Each number is 500 + 25 x the weight over its row's rms, rounded and kept within 0 to 999. Layers, rows and columns count from 0. Numbers have three digits each. The size before them is the row's rms in percent of the matrix's.

# layer 4 MLP gate, 256x96, rms 0.0827, rows 0-144, columns 0-95
100:496485491521504507522508537543482488451544508499484496552524454501479486486440512463504535496480460515489528483497507448534485524501501521512478522486494532522504512522465490477489509466471534503546482504482510524542525506464484506500496511491489480486440510454538494513472455474508472490
096:487517517513531491458516527506481487481493499478472499480502443492474467479477504512480496513524519492532497489485520494539530491463457474475478456502465519478474563501480503435498523512497503491528530490505502464478471470522507528540500497458531475516543502532463507487554527489467520505
106:524533533500518544517482513504487501531543483479486512500548434505480520480481506503470503492502463545500525519552478517501495496512497496501509503451558513487464514481546527526456534495486478466502465501545498498502515503510481505492429531504491464473508491482471498486504454488518496503
099:527514493471551511459494479497531454454487525517500518523491521462483490497511498523498476484470551493510492508492514484538511475530515525505517518486464457510551476529523526490461470487512503513543519446489517538486508502491505500527493533492479484539541475495521520508446443510494526501
095:521510476490491505483510505471543480497494512517474514531537477492478497493525468553458498515497502494488504503479506473477539532503511480512501458527510425471536502459508494525459498502486451479453476490506471438515487532494543461496563520471507512523516501504489484509483509482472480513
097:507530524525511507534525508510489530568533530537495510525500499472464507504469481495444503534497447519510487482511528513497539536486485512531481517549441561499500457494532528505480495480481513460534495515522528497488497475491523500504517509506546482465497507508540505520510468485494502526
105:475513491536471512517500536505503462482480504528526503505521515498505478445505493464519514516525513460482498482453486482498524505557503498521469498468510513452485510483500520504431457471487504503467446541501511502487468471457474501524464501511505485533497500504472476486502521483496530430
097:521485427508488487510490519532506526561490478545517494527522485473478482536496502495508496512550516537524524521483499478497506513493451494506491514524504515502473469494500461482454521490576525510476526460499494479530445500542532491506488496517486467479465482495526473489504523512477514490
097:487502531488552445516506464517491514492536493442523511500478510482510514514436521511491520504517511487455486501496502476477513507475500464554503509518501441471567532485483471476511493498535531522501563527473485502470503525501505520496466483538480508513465482484506503504530503479503487509
099:520490525497523529484523540533471507477478526534501541439470500472534517527506538462435466529551517512489528487487516492533488502491506499461482543494500474525513500490500509489511525515517478546507480508516542494521503485494520507467530546541530501517506516507509464503505448467501490514
095:517498489482500508479517509474505510480486548495502498485518475540495493482518459502481553520473477474520492486480509525512515498497551481506495521494499548562505495530520471527515488481480516510445470576522479445514507497511499493534485517530533519466539505511529508439539502520496512496
105:469517518487512498540501496537506498480488478550524490553497494494503470500478532506556499516493496552536489513507529525490524495501477539534537471497509492483541514502490526489488530476484539533486525499490507498503478489475458444447521487483462531503480475477512559531498492539495529523
100:519504523462534523532506513510462522497536463519507442500449502526505489491516482544492517459500489494471492466509491484493512473500436527486499543501525508490487496442518549502476472504507502488518480502478500507473528499523540532490496516483551509519505499473466509498462548553522483488
086:530497465488484452499529511469517535493460472520537507517508471539500490524485474500463498534479502498481522477504506532461522468479471515493548470501474482517500474491510481491451494517502492549516562458513506546488448486520497497494454515544499474521516458497505501505549487493504484511
089:543490499524483452474513546499508468457506487463508529508451501506518496475535518491464542531509492492481509481482519442512528536522496524516487478543460436505494485486496446521501510493488467555512475498498529484505505500479490469499545498521505473505495526449502489520507464519499491502
104:513509488477505544494488494451501487449474535531469500515503512501521515535540517455498502467476503495520481487477514532500506511479466550506515471491465486523466489492528437506543497489510481501479482443508541501500461489460523486519471538537489492523497466483499492502544535506464473483
085:483499501462558465522490515523553478486488520498532479548497503524527499521503495524560476471483479456504488510500487478463549520520462454517506499518506511524491460508493459497489529487530493480520522510495554516515496502491502531539477521436484490491480549488499498490468529486493510479
096:490508512513507492525497485475484473535497540502507477499496535498492452482478483515508505522462470489467476480500497457536486495495495501479531536484542489510500467526482490481484565522506534525474524497547504495484426501483483514473526525521500514500476497498536507501494484457483593505
106:547517497490496509491517485492504487527542514450452462470516480476516558523494478481532503501447508520488530449542471477514484473451468481499484492518507458515484483531532517501515468477479510509491533459499485523454497482516484546455503516512515501512524493511541487468502528494503498521
100:503530488489524507543468496500536510504505490451491548473476505481502508508513526549514545513573466437506487504497459530534475498510498493519539493508527490523472510487475518481510534485494479512498459534522554485523503478505503468499519474508503497489488539451493476475507513557496492496
092:497495485509475496460459522502468506509486521450483527474500507476506456522489508507465473513514514454418463491537525527457505486512509491491496478491520544508508535493502499515531539518515500525516454512486542471455530533488520507485474470525498478492530510539484499494476517460500460511
102:481507503503497477502501485522463500532464476494501513533479523491500523532474493507494451527476509512516517500545499521533495523440510527491500485521525471520475475514473478502527568477512466519469456499467512560476489504530527461527534473481483486476465518495472486519473535457503468515
094:479494503506528499480502493498484483518472478436483479452507501495508486506495499491519487490575500491507523454477543503487486510451476480494494541482505458483454522482516522450524455487491494494525522513536521486435503480506515491476457514499500480525506518474510469518508513536524550534
092:490481512513463513500476502445481513457533464497458487475463492497493466474523487497495494485535479499479512487489493457488546486498532489498479531473498465524511489525448500519502491509520514522512556489516547513511469501506512458513486538549556531500419502491490487499506505519487512487
106:492508499524518522510500511500475471454539499494509539558510467439484539486526492485528521500487509520561482505512482506545542500482527502487451503447510548457491482492511514527472523512492537497523469481471484512533461453465497470518519499491489468504490498519524512518497519512525502513
094:529514472523526499438482540498458546528513523490495507519478503519471469484492511482491481491467461521494477549472513486484555517510478514528482498468492519483488506484530457517489483525523500522475537484449509455514464511472498496485507542474505498503515485509539490558482496543518517469
107:477507532486526487511498501526501500507494473478515446496527449510526484511467489499474487506538523514523487489522514486500467464533486444504487527480468517508486513451467504456499532525471485460513513516491485509521523509500554492528505492545529493430522534501490487478489509465485533557
096:496504512519479539503483480486441527521476482485510481495534488528474506500481507489488495491514559505487528512512469470523498518464508444492451548506495495495462526501462510546507500519479483450482472482529467532511512500512548495520465520518543498465452479514474484522514525525477467513
094:532488486491543504466503509524521574520495484492475468503522527497510480549498536496500550483527507510478552554456491522478492481489493481456464501531508530537497498496538493504487505491525537475484499476538515467520500493487513515473465506503513474522466513485517482525519534512463538465
109:450488478478475516506545462525486495483492532542514532499531485491484493510495463476485493516514509527505478525527527435506502517512497539535505504501450537504512489480519518479500512511522471502467521503489518470529495495487504478465537523461536522543519485536531580481522478488530507501
096:442490519473494544491508512494524493490507482461464486509515473507496556514484536491499467495490476471471420499523495533487560498473537484508514470512529477533515511536535548531483502459526498516519512541474494507492481484496496485493554535478482490509524499512501513489485518515525475481
087:464472477541497468479532499497496533467472514512492516477535541513525510510559508510524494497475542456517505523472471510539526475521490495520547519492486503494544502521485535483527512568534527484534482527518494516462531482476529462461489504469512521506490512492505536488487531473516500502
087:510451508499510480524488516446531481475501499495439511484482475520518464506493467465503510452487462513515501493461469461523479470512495504499489523550495518506490457488487475545529512483513494483484486517480466477460477481477427511458496502515552523488464481501481517489488512474497499530
099:491463486510535508531514491478520535488519521492511476520559443504520507481503484469518534496499486475517493488493479509520473476473465575516470520499493515463440512491527526496520499457493544520508472483488465522514521520487545490490497480541523480485483466454547476489518509506500506518
103:484493522494535488532512520507530506525535503544522503490503520508497466545461507486563516538492501486558488532488495509495480479515542476548497484534524505471499488496462541475464482503522530512477519462484509532523459535499517468520510505509490528448499480473481490484544509487462490472
109:529503490492478495503505464458514497473530514493502509469525508537546501505495526505448508464486509453478489482523513452523534523454540510527468476489482492468514462513505491525483422527465505504495473518500541487472515530472513475472499529540527509472503505507465493509455487515500470504
093:477475480522480475504503488486517451467447520519534462477544466542492458491494488491473529516494471511474487481503484531470499464460500522501534510526490524480460542504553536526518474470524517508522515550484502522492525495500497509510496505520551523521515474529474500456493514522516495463
078:507491506519515486496499521489453489481468540492522505442486468515483489520481506487521475510471473494479487507529534510482494452492472490510474527498545494439497476476491511484522552525524512462456530503490504512471505498480498521484512534534483529526470463518496515444481558529504468539
101:500511522491531464519530509528473492516487512535484526537531486476486492526509513516471519512477461466498500477540552506517470537508504449500507514475531504476537467517545466526459503535518535505474472520490492461514465492520539517533524480516505521479509472534457552494510479505509472504
115:526485465491491496498524533484496488465516492495489525532574489530482502544498481547469541503493536497439507462502502467520483521495513494473525491535527456504496485496501504525450476509532507491495489537535516500517545541492458495488504502488504554506503512493534474528481514490456486534
090:516514493516514461524497510512511511486498497558510516481501520518564485520463488486509527481523500474502516445463516507486527485519470506493534511526534501493498490531488485476502507536487484558496489490481473502519512505475494505550484522566531518492502479436468477492531546528454468484
093:507480506486511475550467468468485493523519535562488477546494474487533536520571512475438480484486471503520477528511516544477528492494498505513509502526523505484459502487467480497494553496480475543478508495480508485522518501478503502493498470485476537471477513518509497476491490496524516559
096:525519529512567507495484503461513524515512492474470503537488500503502485529474508507511546479480515524515565530528501466465455521545501483517504470518519515542528496512502535513532483506485485517560491522504487495489492498451541461486489472492507495488459525543508487517473500478455522490
100:507473512456509554492511507519490529546522491555475502544487520518475507533523482465478478542463493511493522494461501546498487519454505514520485519501477534490469486525514518482495472522507505479471520479538500483466463452530552506488502494472516508522543496516477481512504491456514466531
099:511508495503543464488504504485500473545513462494527487526507494539557496511523501525489486461507529549525516523498477486512543482442504475499512506531512434489473543536524500488485502506509512492503484490513520489530533545485500470507476491484514524507473523452482517461539529517468499455
092:499521512510513482490458477526507547537456474466508506491489502536497495517485493468470522465527521469495500499521462508461484498494527518524514507505545528488482528488475461443475509527457453481503498501499554513506480537484487494519449531537539502472473501494461474524477522485480521472
099:515489512534555520509510518544484549509532525547519476472523523523502485469496477499509481465510495517505521531492504500455494471473479483497500535524500521563498509534498515531526501512453534499487510492521554524522497523520523503501525521475565485494509517478472529536461456503493483485
089:534477498469478490492519477458500562504521509495530494486478503509567507474481490485466490480510458511528451511482488538527513501475492507525509539539519501494512479477438461538476501498537475544522494498459514479484488505534505488500529545471552518500516479487494487519490492526467504501
095:478485521477532485473496493560527474511472516510500518493487473486521521537524478488518559493474497491456439528520516506536490500469510496529494509521532494506458484496515475472483520487487505506426526495451510473511456483464506529489508551511523504522475495462498498539507489492524517472
099:489498488474489490528495502538488452525499503448509475554513495489474502542466501501526504492509521527477514507526470498499461510499445454500480483477492482466527527486488495443519515498509520482463460486490512486493541537506524482502484481527512487496487525514471476431524567532500483512
102:508529498493495537497442477459503464489515480494493471532481483488482538530513514481500479452466525503509504495528482483524478513449473483496525484505550507494489489482508527500459502483501455536455490472482514524530479448492493485486503495506459430508505477531491497487544524513541496463
106:488520460514495529445503521501493515518502532518519500510523515515464483454472506470446507516493530534501561479516528511527546497528478503492514506469490470501520511517485492462458523488488493496492481473510495517533446461475472528541498501506439480489483506500493477553467486487463521504
102:483485493497524487506469470510504487468513511483459505520505505506504513532502471559497559516487526437462474473556447485509532475495501521520456504486469480515491507501534496537496479508445510514471502499487511481509532540490494510475492514544479524496543540484531527492450515495480500487
106:514511486452452513573482505518499461478470515518483487505534473460525479517492475493491468528476471485500481479513473468493474492473491497492486478462521496558462497519523472488508563509467491490512492538516514539482514492518520511506524500543524469505552506515513504464465499521485512470
111:471469507475517516527479492478501469495561503492507498570532470494492516538524499461515513516485471517468488530529472466478495479531532494519479485436498504477483498478520519508476507537539492515495490520507492504522456495503523452466524486520531534516516518518532482525502460496459532531
109:526506531492513537511492506543520495528472532509490490512507477453503511524516488471488529499524515478476559431516503470507493545466490526513450505491507525512470448466500515513482517508530500528484487499554487472511498509490532535472490443492531490442501513501499474477506531487507514531
101:554500480481524483487497484499473553471526457533529504482500517538546467450446516500494482542505513526504518547514520505482536504522533484489490562487507498501521472510495473511479512529519483490490504497480474548506497488490490462509523533522520536488508510465504531534454515501458501499
112:494524511499489522532476472549490476575456495507512517543526472487488469510471515481466495487448503514487523479496537514527486482487482497453492523505528519452516491514495489541503467503454470518470509553491513497459508515469505487496479503498511524476501486479435514537493522505507472478
102:493468510479504495525503482454523477510506514516535552510482484496537484491510456500507490536445508494519470522514505531497488463455472527502531524514512492498532515491481480528441507506507498523506509520447550522560476492493492481495521524482483517509451488443481504521541480505503457515
112:474511520446541517514495523518494512523500507504476529460564457482524531471508505458525492521497455525520506490495496468515473506483520501470532511494526508504489494492519542481462499515498525490467511556556485453480458505499485543457492483533472482508506502497487475474490487519507551495
097:541522472473492483561502531536457489516508527527469512495477513483517546504480497509480474484512486516502482540480491527517505521512509519518518484505468532504500507506503475527543582491504513508501509512498527505481485540494484471454515505466435492516448549495532491466493526515496478512
101:539552503523497512521453504484491542450509506489501505497468530523494499530509557464483516472525545508477508497497466469527475474475466495505472522500467492489502497488510464528504541503503513543468529526479494472537516541491502502430494498473484466504458477468525526504481481502516515518
092:450506490517491538500525535505489525505491510502469547519496528489459541500532524518503489500512483529444536486530495471515493499506468489502512491537460504509496493454503514514489499523496498500522498479523507515455532490515473542468523514505508421471471487514531496525489508542536447543
108:481531484513540507502505510526553526500477536475472468514490484473493496501481521515519542504561524526495505469505494474526462517480454505512543478488493520528497509424522486475492501463505490467523494525492496456484511500497504519506518474437488460497483519484478473550461486501534504492
094:468505541510480484546522494485529508495552528471493506504474514492478505492531534552478427502499533501452501508547447470518501482515461535500495484516497486513490480493517508477480523478494507476507489509476514471506476462491532485485513502453497488512491525482506509520470445514552460524
093:525500474509498479487499511505514533545529480520466546503505529525548497490496519442476518523500501520509505520472490492493534501493512490485519529551477493530524463529465556488479442528480492525486505506559494504446475511483508521518482537551519481532480499511497489481512514500479537471
097:508486514473504550473543479501529504469494503527477467508534475506481480509491531506537496525476509494478505446524462478464480503509490529493485478451513515508482502484496469513481521508491520481470448536509469547494518506497540466519491486489504486508460518532451561496502493478491542444
087:498497478515524463498517513542506527493481510483519517549499508499500462505478504465546510497530488494475445501496518467523522507523476465458472527508454486525486518484480520539502538509519507518473541510497528508487509515475501463482514486550480497541465505469493454447502515449517478456
099:511482460519467510515554488482530471467460543488501480548498462529505475487502475490533489523496478484475483448491503497466486515524480547489503468473510454495495518506468502464509510469469488535496507490494476489509461512557487525526512459508476479501494524474524541498448486478502473480
098:471492507494510539492533496507487473505517443498513525506484510482514504523443483564537469544504494487474480474516492535456512501493495496507509512522509503497523501513429482449475484526499484501541456468511529551495527535527498475514513500512507470505543523503530453495475523513477505514
112:497487470475514509514496482515495508532461511483477496451526492518501511479496535525474540500456450483486484491518513519497489495529495527535482517448550489521523491502515506520523512528464496492536489571545476486488482526533519512507483509507484464467533526549472521461477476512513529542
098:500487488523472537504523505488492482431536471479481516506529496505493496475528494516462445500514509510506431510446543518528498561507487492479534521456467504528525514487473465479507487503508452539489503502509488514494481464494490523497523486444502475472499504522497500491541481528499485517
115:522529503548504518488504503516465513508502492503539516482545535534522496444512486466458506511490478504466494497485508509556575511511501507517474529515478534511514503489527481547494501494468479491515487496496491489510530495517469484483532516469508513456461516478450482511422477495523507503
092:487512477549528498493496517502520556465504514495469504483489495504475476546505542501484507543549495481465529501493524501512490527520463511477464436557509508512472546495474535480512498503507488506539494503485542516477536491503512500533502486484521469491463486528494539460511533495484449493
093:441455506482519505497500498516487494504496528496514508511486527491477502501550448512504499532486487533541464498475507493499488494482550543490504497517530527453503477480531513481499494465531552507454503538518505469483496524457487539484473541462530575506530497497492512493493510485482526498
105:513502467441521511535499494501505504529604528461510493483503500521506514527502513495461531480471472479497481522480460510541541490493511540497477505531489523539503498533481494503525519507500501499497478485460479470534507511497494474447541518484521493547515487483533501494458508521520512502
085:492459481510531489487482521450499506448508535510478451519515499497501548556519473520474479466542508421543528478509502502513491497475484509460501520528493501526495511514502491530483478488507502506502465525506517477515471526489494532465519529493510497538539506478523519459530505473494456481
094:482493460467494557526493519478515548427514516513475488512478452503472495498438511517494469520522507489503573508501462531488509490516469523488529532488492472454508489481488468505469488502498512512497484503532494558494492522514517465499516515465506522491500497475539517525522533501481517503
098:525495490514490529535531529508466480493527497475503431520524498510526545485489514492502499435482525517498512509466476485520551471525518483520452550519529509489495479475492471499495461496509479484473474484475512505505529472497488464526534510545509487466466516502478484488525504551503553507
099:534520496505516526479514513494471534497509471473488535505491476484452478501471499505521468500485447446522547554514518484527484515512460504492524514490515523519557565548466505514474498495526546520492467514500474493465464477482507490505477475520478474524498471519494512473477494486536507498
101:504532512536486538506518533509487511495488487477545519533519493476509477507484535467484554517484473495502546493539524519469474504482506490467498483482539488481535530493494463536473517478489475519545515540526471500508495455505497445505519442527477533529511510464490494555493491508483519493
097:507502566540469515505529472470512504479512491470482489484524521557517527489492517506511479516524512530535493506496507517517534490509503472489477508478530505534505513463513525476495519511508500514544463464477514499515494487515496462477541521504541526523515471442465534483459477461478564509
098:465504479502551495527522461503515497488519486454496513494505461476514520490490496522532494487532483496462520462498486528497461481478501491497534454465495515515492508485469499537496470491493565511465520464511520512485528491514522494500534509535472465540497503491461514515536544481425471482
102:494501474543468512489482469523479470558518468495507508527522477508502466530477500526526473472551537538503499491453512522476484510510498454484491474502562509450454525529466474489486480489505458492515514500518509468517507501493473484527481498464490505526510484549506507479540537512467502506
101:494473512549532499474511501511477523508500496490477512477500526517527484490537512508486483535517458521480531518511532465546487526483489513483495467514511560506499531511520473495475506521518471493530554451498510514539457454472521490510502565509526485524504484521502486501471518533490540445
095:507477482489492472523504540518507531526502522481506484498491490493518514522480481505476504510535484485483536534531515487497482486511463517485536518500527512484557513496478476512480514520537483518541474483482572516510464541527492466493485492518431505579512477469502518502514521470466461490
091:494496478496524500500506533502477512514509497473471503448539467528503519474508510526472501515525489497479474500480476513526481539497448526465498512464517511544557466477473511513480518519469513491533507533492514456501479455489523499511458490475457505502530550515510524468499448493542531469
093:519550457491532482483529540462495501493512519522498496498495524470505477471508533461500472528467479472503530495523538490497471452517515494470495509482541513523502509499491491517488516468472520535473486463534513525493505530561544522517505516480515524568508520516528515546482521520517521529
119:526556460489512475496533450486503451486508531515519551468496483498486481483512523510492507516515461525529511514561487481485483495517492480489495524465506468544538488481445508497502500484496496490500511517522554521433532503509504485499536506475464516503492493511491514522475506508441462501
100:482532544501513489469471518446509510511471522496484500451500525448490506450521521490474512522520510464476478515521531480516498497460515485496511539524520483489503502488513524572503509486527469559493503535509508484493466463459502542512525471498495532516505546474497489535500505499527540498
106:527502504525512504490505473538500507522487437456554529485524477492500516498525467461530470466503489543499483489495507538497534504502490523483483506462531446447500478458482511500516482550479512443514508490520518495506499487503543479467496534507492485514470495511461474508530474529529513475
107:482485525479467467449546512527521493532525517511465501519547529474502492496546514494502511495504484511489549520522492545469486521497536458476477468465519487510530542507482491521499514486516503479485517525519503516527496474482525451475485501506465571513517509473492497464466506505445503478
086:490473513517480509542465512508474521474489512504516553506456514458527508506424531496506466543535539476521510522529481512469488473459482476526527525510501507499489471481481524554474490485503459496511510519522531534476486513500482507517508494537471508515466502479498537489515515488474470450
092:476475534523501535544509535483527479499511478480513483510509482500495507519501489535544514518469484563550529450469498523482490514444512477490445453519544494497500517508501503499501492448478490480507486546481518496517523563528478494512503458492506480531476521486506503489468516482479496486
099:511546505526483492489493516503502502530497536514516512511526453460507495539498499538524522488522554485501508478514510495487505486537487450480509475470488493502501536480467485511501518530449501531510477497516459506471453498554518548528511457478482470559512464481457495501490502471463520504
092:522502522511510511542486496504523499491521473494486502484543453514524519487442537455500484452500503494452518522477546497514499507462472506562447513494522496478488505545543476527472482500501517488512491508504495516490492533504515500526508448482550539505499487518466538497500520481522547498
099:563524526510495488551478477524496506521508467503519502507489495511506506570508485480538486521467467503497526492573466522468505488455468506534463497497515494476439505518472502526508514524508510448527508485489502497510532509521521488463499489505515494490495503479490487491511558476449491526
101:509492508524518456504494509551537497520473511491498504540448510513466460504484526511508521494500530524490513508515459449505443512500470548515505494518452521519498520500525511508501527472543527480474506520468492479521463495469497520514450514528533495494463489510516546534532530492513491454
100:508507532498497523481536498519511526460482533490535510521450506468516500519503533505533493542499517492513503511517516470497535507461542508457505511534478479548438460481455561492521518533521514493463503510533519501489496497502493540518507523459524515447532527491518496521510494520518528492
091:456481486508462529532504507489527486457500462455533504504499510490487503498466508506509467552494506485460500480497483472504491488550464507466549472451479472503519531478517490524523520534503494489492530452529481471496505492547512484506468489470514502498487477475533523531463461478467482536
100:524452529485498522494517471498496526519507526508487521501471525511460481532483508560504545493473486480489494490554481502459467511488536470517467482503492516495484476482518505548522520514497476519471515450524510500548551509523544466499523518483490505513495539475528522495496516510466481560
113:510481487433503475503466468485496461455526471505479492473525473482528486506511501524490457479539483497495507506498522488498530489505495463481531509482466465519538486478470511516492468513533476489537548449516522492533480506502509487441507521508529494505488502481508566487498467474516448485
093:506450524508489487483503524506532501515499518542506523451510490489493525499521520503460430509529466480493524467481527535515453515505469532489501494533546530515482510501513497497508519503519511536483457473506524444477510510482490522536501479509491491502495543487485537441522469476502504553
108:526505532504544555470509487529493531498482508519500494514516552517512472489527502526491514550523543507488488500511523492481555475471500472515491501488494521551512494439481540471496513515502482486472475462484513504521512476509476526509505535540498509493532513473486484518537520447530461456
109:510501507529521528485524462498458473517447526535527442530507492522498475461464527510508533486479524509489483476484500498484531496509504483549496485501446508510498484484468544497494482532471497472507482500508447489514476509506455554500497496505491449518507545522491530557487498523499529486
092:515452478502508482544510516517512501462511517531500499561495491476436520505515513479491514487516477501513541508484436493523490486510494528508516490524498499500477504494466547490514475519517503448469492509498493506511466472478431464493512464506521466463507499473564495532492470472513483514
103:454515519507519450504533480512454442462493493513466522497495506501527461503511498515467508476497481519499471528535505466497480502545551442514505500474491524530505515526503509482481494515501495456541518521521495494485475541490522482482499520450555531511473517527494519494493455490461516483
105:489502492516575478486464509474546510520557519485483486507483503535515479495512456494523559469538498507488498510458518444509551503526484496511479509528516480510521480490481489464508495501509510537458485499483521453508522482516510481484533541507545519481460509471487508482510531518517519481
095:497476490522497486506487526508497528495507466542462514466489535539507525520480503476515470496531510464457551471525524497479461508536499493500548447510517522497530508522483478465441519488487494533516528482504540516552515479455504527481483493517485487517460496475484500466533496494470465485
116:520488482484528485483522480542496559485520477473512507484541497535499487478484507486482470538515496518493528542489516489535500495485470494477520531514533504536544478557506492488487515541515559501514530480532497520469478527495492454455508503506491509546451516473513505509515480488505441478
107:473543477521548520535502487520539515517475509526504512496490478498486513499497495499497513535530486520526504490474485475498526528535506510486465528540489511506541460450462515511483524465497492509408459506470515513534485471492473473476521530484501510452532524506480519506532478488529509525
095:525515487528494527484536540522503526470488519506492520497502491501517475519497538511479529482540515498498527472461529532469477487528521444494503496501457486493512483490482530550546485538452492534511553491479491516509509483528507494502510496537505494494468499508513475444434447511481473515
100:468519463490531505464477496505502516522525447488479452547513471519512474533515474490562519457536468556526503476451513516495533502515483500509522485484529491477510524504521487488539498470490471493501460518500525453520488513456491458503516491490511471511486477532512477481516473509491470525
107:511500540477468483534472465534438508504504521505476517499533537489481549474483467495542480492551480503500505444517488477505512484474523507503520501442495516505522474471484563484523495530508521516494486483534481500455507501477496472485484462502537490479500527485479467494494537491473534525
104:484500480536512490516482547493484507468505517478498508514492506497463513466496503429455506503518502523530447505528495477511461522506539540504487493515521542500511512488490486498461461552495531496523512506501537523550520472479481449526480494474485491482497515542538473487525489541485546515
101:503465531426486451474473468529505509468505507474535517497481519471495494490537524507478462536514502492490476516508489511528519510519548503490507494498523456519552499547520496481497510491506473503516534490524490456500480487468505481469503538490520521484455487499438492538519543506461502501
099:557507516511513479457459487526482479482505470494457503488515488521507498450500457507523510451512511497472503445488512483509514489489533480508470501467492478447510485504519488494571522470515492510485527476517454480489496476473486490484514546479518460533462475445482498515471494481508493493
107:567487493484507506484516512518526464522547560524493560495519491531485507481497504484463512469489489498512512485519478493486500487526538521565527494526534494548466463507550486510526482490534522542466507486477535498502501478483529491530480516496505497506485525546497499481526525526520518475
090:537466490524503532467496506480494492481466491525465500489533502496524501488518527486487451445473529500534446451460510491470510488507494449503499462511465487514509494503510502507514457516494499486464543499476504495494522457529488563496478522554483494480527488529514465487500487511507451489
097:505486505488522523491530534537485479514499496539494465476509479516465489503461516495513491516517493517514536474454487459530495478522502496527481443517468534533508493463512489524464493470504491553511493495470499497507497477523492501538505504466514476548466451513501538527551440479486481465
098:465498534521502491536502501514488468496511503483481473472493464504459528512497471516470495465458478494489446505498499506474473538474510520465508511493494525506483496499503495515506516549485527496495482539533542519485530468502498484492522494451422488454522499504530455470530475531541519536
101:496493496495556513519490466456478500519516533468503518487521501483489505507511537528491459556494453541497501560472442492479477491506518474514477453502502513540528528516508562532523475489508500456528473489509538505531533492493490524520466533502472485484491511498527481492516496525511492491
108:504480501455486486502505492467466525505501493534565507484511498530499477533472520467517530494462552480510514495498489476472473514481487556558518485479495484490501467476505502488506504525516523492536505463514514479546498510504548450522448485492505505486528442507507498473531511452490518495
130:563479497514460477540497485519519458484491546514492510522543512520479500529521513549490482518496552519472488496489465502490504530524506490522525453511506434496501512514504510469533522462481504485485469501537496486549512535444508493529481514482509507480484545445508496507493492480513487493
088:534525508533493508509545539541500510528581512490478524472491528507507530501484524519477530525479445449455470454489515508482527521491500461471459486463514514487518532471521499477502509491496506539479476472474532486476511504488455521490504520495518478531512491511501502475529472494503476482
085:486525464455478455535517486525484517575478495454481496516486488480550482535477483516511510481476491481463487529501502534465497477457514520500492515515504478495498549489473488489520536504450543491541481504493511511469490503496510491476506520486502508534520514478460513471533551538479519494
094:433548459485535495493518509484486515500463499515508494483547537495471469480479536498491494510491493487465483501530569477513465533506495476497493489493503515490539501502518491516511552511514484500536485534481511507502543511479492469519540518488499469478555471561540487502483500471471500501
096:519499528465502534541510493481492551470477480456516499469483481477528520493518483494483456544490544524504508514498522511542467497511453521506535498539471480534526470477463485518493500519526483504501505501501510482468524496502521465537502502499487523521515486524455524552448501523517441515
096:527494476513512479496488491507506513510484498529547492506515539519476462511476478504497481476531522528517497517449511513492499505505480511479562519566508471546500494513458490492521531471507487518533509444508548540525521464480491471518495492514520508461492513445488465508469497447522495470
092:432471497496484500498520515502494515488509503443491468492517463473499531473511511520475468508539537499500499469513539460562517539482467487506538537494507491538530462482509484474503537518493497491513517497494518458478482483500467500475528491461488455497495520511505479566481471485523523508
096:501533467492528448508481515530507463530495449505472469469521490478522513508497471469517525481493506541553504480508528467488484527474530489511473498486492502493515545489510477540469503480510514478491494489524459510459548509492494452525540492502456456537462449487510521480517490506493480496
103:484517477474435514505525500563514506481522479480483533494500508537467499529521513495512519561484481551457526548501498484495470523526499434495485529513485477562499459462474496477500507465515494472471481504469488480483497503515485469487515530477514495497508485492479486483507472508523509464
106:501484471473494505484513509564523523528471524506482473481521490511522522468464525522481484503519511490525501519484504530438488496448555461468453475476503490493500502504496483490494512502442478506502542542500510500459506520552535492529455492539484511485498516527479514456471490497479495500
114:518543512491507453499536509508532481515477529496472520472520457503531509474520491488523539467534490543473506515510464455533455506465487478486509472434502499523484515493473503490489493515518525533520505541541508454502544519520499481475477492485533507532481536484496513512514485543534481496
104:470499506496492494520528516490486525516488470473503459493458502497470466517512523542463457495496542496454496484525491485501494499452489496555487499510529524484506525494514471499548495465532510479524495487484510468480499514511533467523507498482460450520515477478499496496526521531568504428
081:479539455516499489439509516487516525512466488501515504493470488503521518475494463453469473496486549516545493534477504506465536526484524469558505478519516496487472531496520478536497537514522508493479493476510482514500468530468476512542494474554485528513527470522446508475485494478487496490
093:501478507460481501499527485488515471469543515493475472483484481540548535453487505516551533524519457487509480484490520510513471496498546480481466504448499524491527499501516497530476526487518496527497483546510476446506503493481454469518529454512525534491501498539508493506475521479468513548
089:480532517500518511453506493456514538489497487436478525454497500508546509520550532494479518517529488452468516509528493496551519490472523496503495500487547496474482457488504528530508510497502441517465483509476484488488498484494459502495483532532502521556538488502467495527482508511490489468
111:494492439531474520514509515516508515484502475510512525508497529494501494477505497486474469535500468481491483493476555537443492541518504521492491508480495501499552472507454431499486504467508470508489484549532449486521496443488534499499482490476477515519503518488492486504507510491449560497
085:506483504497493484503452477508498519473496452489458463482496473501487475530511510513514487519472535477542511482519519514509467496478501516489499515513534511537531524515461449505496506506472474451548532510467465500515436510517494453476502520540481479498474509524504486496559491526495534548
106:481466520525540487535514482517486463504502497462483511477490493515459479486544491488543489491512460474500504511528468503498509498469501499469507482484486520524498512497538506519507507491521503472486512462539566530475492484490478460472511509488493461541484484494526546504546494520536415471
099:538543486439514458479485492499494477535505538502473471494496443524521513498479498506483568461456481460498464514538489540510537475479554482495500511471511489535507494529470484509507530512463495528524524501505472493490457498511474495494489496496467493490519482464522479490495478529521497522
105:495462513516492490490481497535471474504473470495499490503440450502486460538497502498499494550505508551488523510509479463483495477472485483436471504479516504510481460453450515475455513510517510490483512478530492463502483486508510545492527485494526505511480512524486536465549506506503522445
091:476507487469477505506492492450524550503546513499491519512489526459522531520555456510479516495494482491521490499502500488481520494496462550499517478540494493533520453487488504508476482552537459501470499470485515451511461458488486489494470496519482507515570500508483491514486470493458468501
095:529478453487464500532480510480516534522488492487505483518481495507511508488489540541464502471520516508485523469480476499550536524509442502529483481496538456491510526494494530517509517505507487539511483420491475506493482542511501474507474507516466471448453523492462512514464481476483516496